{
  "num_attention_heads": 2,
  "hidden_act": "gelu",
  "norm": "layernorm",
  "attn_scale": 0.177,
  "beta1": 0.95,
  "lr_head": 0.0118,
  "max_steps": 4093,
  "dataset": "wikipedia_en"
}
Each number is 128 + 32 x the weight over its row's rms, rounded and kept within 0 to 255. Layers, rows and columns count from 0. Numbers have three digits each. The size before them is the row's rms in percent of the matrix's.

# layer 6 attention output, 64x64, rms 0.266, rows 0-63, columns 32-63
104:174157105119090143143145100112178139118165065056110107085166099123146143145095138121080126163117
093:109146089166100144133138155132095154173109112090115099152203129113061167147099123105133101142133
117:062112030128173163130115161147131069130146115124128123150134158138127140090086122110160097094139
088:195126163110155154102130141135126146108111126170093117183137142142185121177091150171089120152121
110:153237156125126162092141083124112105193132127101173091152106176141173155101078085179163150126105
107:159095134139146118174127118082120127142035112127156188199092126125168157111130107104149125096114
099:154135139122143126161107176167146138128147166110087124128072097067109134097069121088109130051093
105:082124180135101105074154134147114163155152102231093168148100135119084140074102101093131133124094
106:173141174146098098124119116163119130161138110100145127088153118133155022117085094148088129091101
095:158153129147188162139095150095114142164152118112104133162130094103130117124138166043130063125118
108:118156117124099137170104159201162154112159109134154133206112131196123130129138139183115114174142
103:156127109169159088123178149163099095188174155145210132122145093101163127092143126056188139147108
095:158151123129123091099149141130186137146182118137101119115111167171114147153118169188090155106140
124:163168107186078108134152135125115153126135135135155148173157143080141087102130110110102107051146
085:133201100178064151139088136097077121085076140176138141108149096170166104081094128043162157126157
083:099082125136183098150110160149122114128127127097132105169067150087104142213098095128140180148164
090:120109136116151233111089110149097142116145188193112112154133111152138074048162058103117126163127
087:117135120124106115120202167149117149119134158121099041139112143155082175169145138112121131117147
089:127115095152085169115167110063135095137148158076132144145124084121197089097190094104161178141071
108:088138131077129123184133190141108103144142132147119147107141150125141159096109096077048157122170
087:169124141088142131137125217132129122123103070184102132127114070098133121114108163172216070125172
091:124192207150151181110124087122114132110137123101115141157057109184127171084132140170122129102163
115:147095134121074096113149124146118107152102014062126136115141106180100116122188155089106188117119
088:186102092138130198136141178163110116191120145112107136125109069155160123174150117064162119149142
082:136075073120132133108092165144128109187172118136164110152120037121128122045085115104151090096152
091:202168137080105074139128155091178171142145106105082111154140120131126108086131111141153154089136
101:123143086144051162066111162154107094137098116189144148146164160127148120181152075159152146171142
112:117155140121127098125133139189165094173139199156107082094139111191164127158106160145127134181119
113:137185071113152134178101145138096130125069146122110143156119142103068145100109116128078187115197
099:123165117111101175092144153030190113145104149129126119172118106116112104082191115122158123065129
124:108130071124135183139135123143130100122144169152104182100067178155093070106108141201141074085093
102:163120117091111136125139109124129126101160118135162134209127102141109187134096088138183161058113
106:091149073114110080147094158163123126078138149122107179134117119121122188137080186186183116126159
127:127101080118200155140136194124111114110105210167118140077152109117089081102117166089147065093116
088:094158148147163157131079186121120071111123093201110097130130122140085133154139154107178119131145
087:103195130139148128166125117172084135121092125083137178156148160069129143106135096107131127107111
096:140137075159123116132141127080180080164140126135120114175133114083093110148163161189159183083174
096:101132092098104095178131104142170148131166168157120175125127078168135102155122111145185170107106
107:112087123128164223146085184111136132170185149117119149110110137201109129086179094113186098134114
092:075119078077121099125130080095161113111150168109127082098116080171124173177146076153125173096158
129:109154137056094147105174097140166131175108081089165126122146119136155100137187116077172156131131
082:135081092103129150130226110120087109114106158147127132144140116124148069131167113139167164225108
086:131152133077134102165135182159113183175127085147077161082117107157135105118100122155074130182098
101:098127144188091095135162108122167158176075127094067175109125118129154104136180138174137144131023
085:095164148179151137117141144098142078140122083111157104167068086137137089157117148146111136180145
105:126156113059126079139175118110089141131088141148150152181107176148140079136151104138118120138066
117:160124075123126147076082159046155126142141120187099111118152148135165108118101155118173149171032
106:153127127144142164195140123095061148112055146092140110115153133092188096137092078142071114114132
090:138123162170133122159046129199107140115099084184118120121137129192147128116141166094137092141093
085:130140165171185103134153157138145100043139145098121133141061147149168152136089124150109146112222
106:124104127185105171160147131084159077196128115070087123134186112156198114180124126098135132115145
088:094130125094178109131123085144121139113115114147145106175120162148179117118129117165058151161106
103:140109130101116096106069196127141112136087036135047120115156071121152140122175156164138097079114
086:153142162124064150142085110061101061118120129122103097085101095171117126146119147114108061115171
105:155110129135154162040120172094146174168100146124100141104169125159105162112107124121079099129157
100:119087152100115138149113124186182114136102089124083069115188102100113108111112112090151066083133
087:101140098136183115185137111104046119122159110186151140127131123147156136128159160163143118122073
087:104123169064099117142086128113106068128139108085158149133087130169129128152130145098129079139078
086:157141122110193163126093123132156126118173090130117163064111159100139080119156109110153128020158
109:127154135198158082107079097100116156105126074166197132132160114105151094098089081123089133133103
098:166159104100116121120208114098141102097064088094151180084105130146131093114094056115155143202155
104:127137184162084135073127095135117155129117152121142186120138120118074075146113203147109163075122
108:087093147131107087149126145085130150145138094124160099120130125130107103033161108153123122042124
104:105151130184122086154124105133069146156138186141135159183089075172093128124181081157075150144117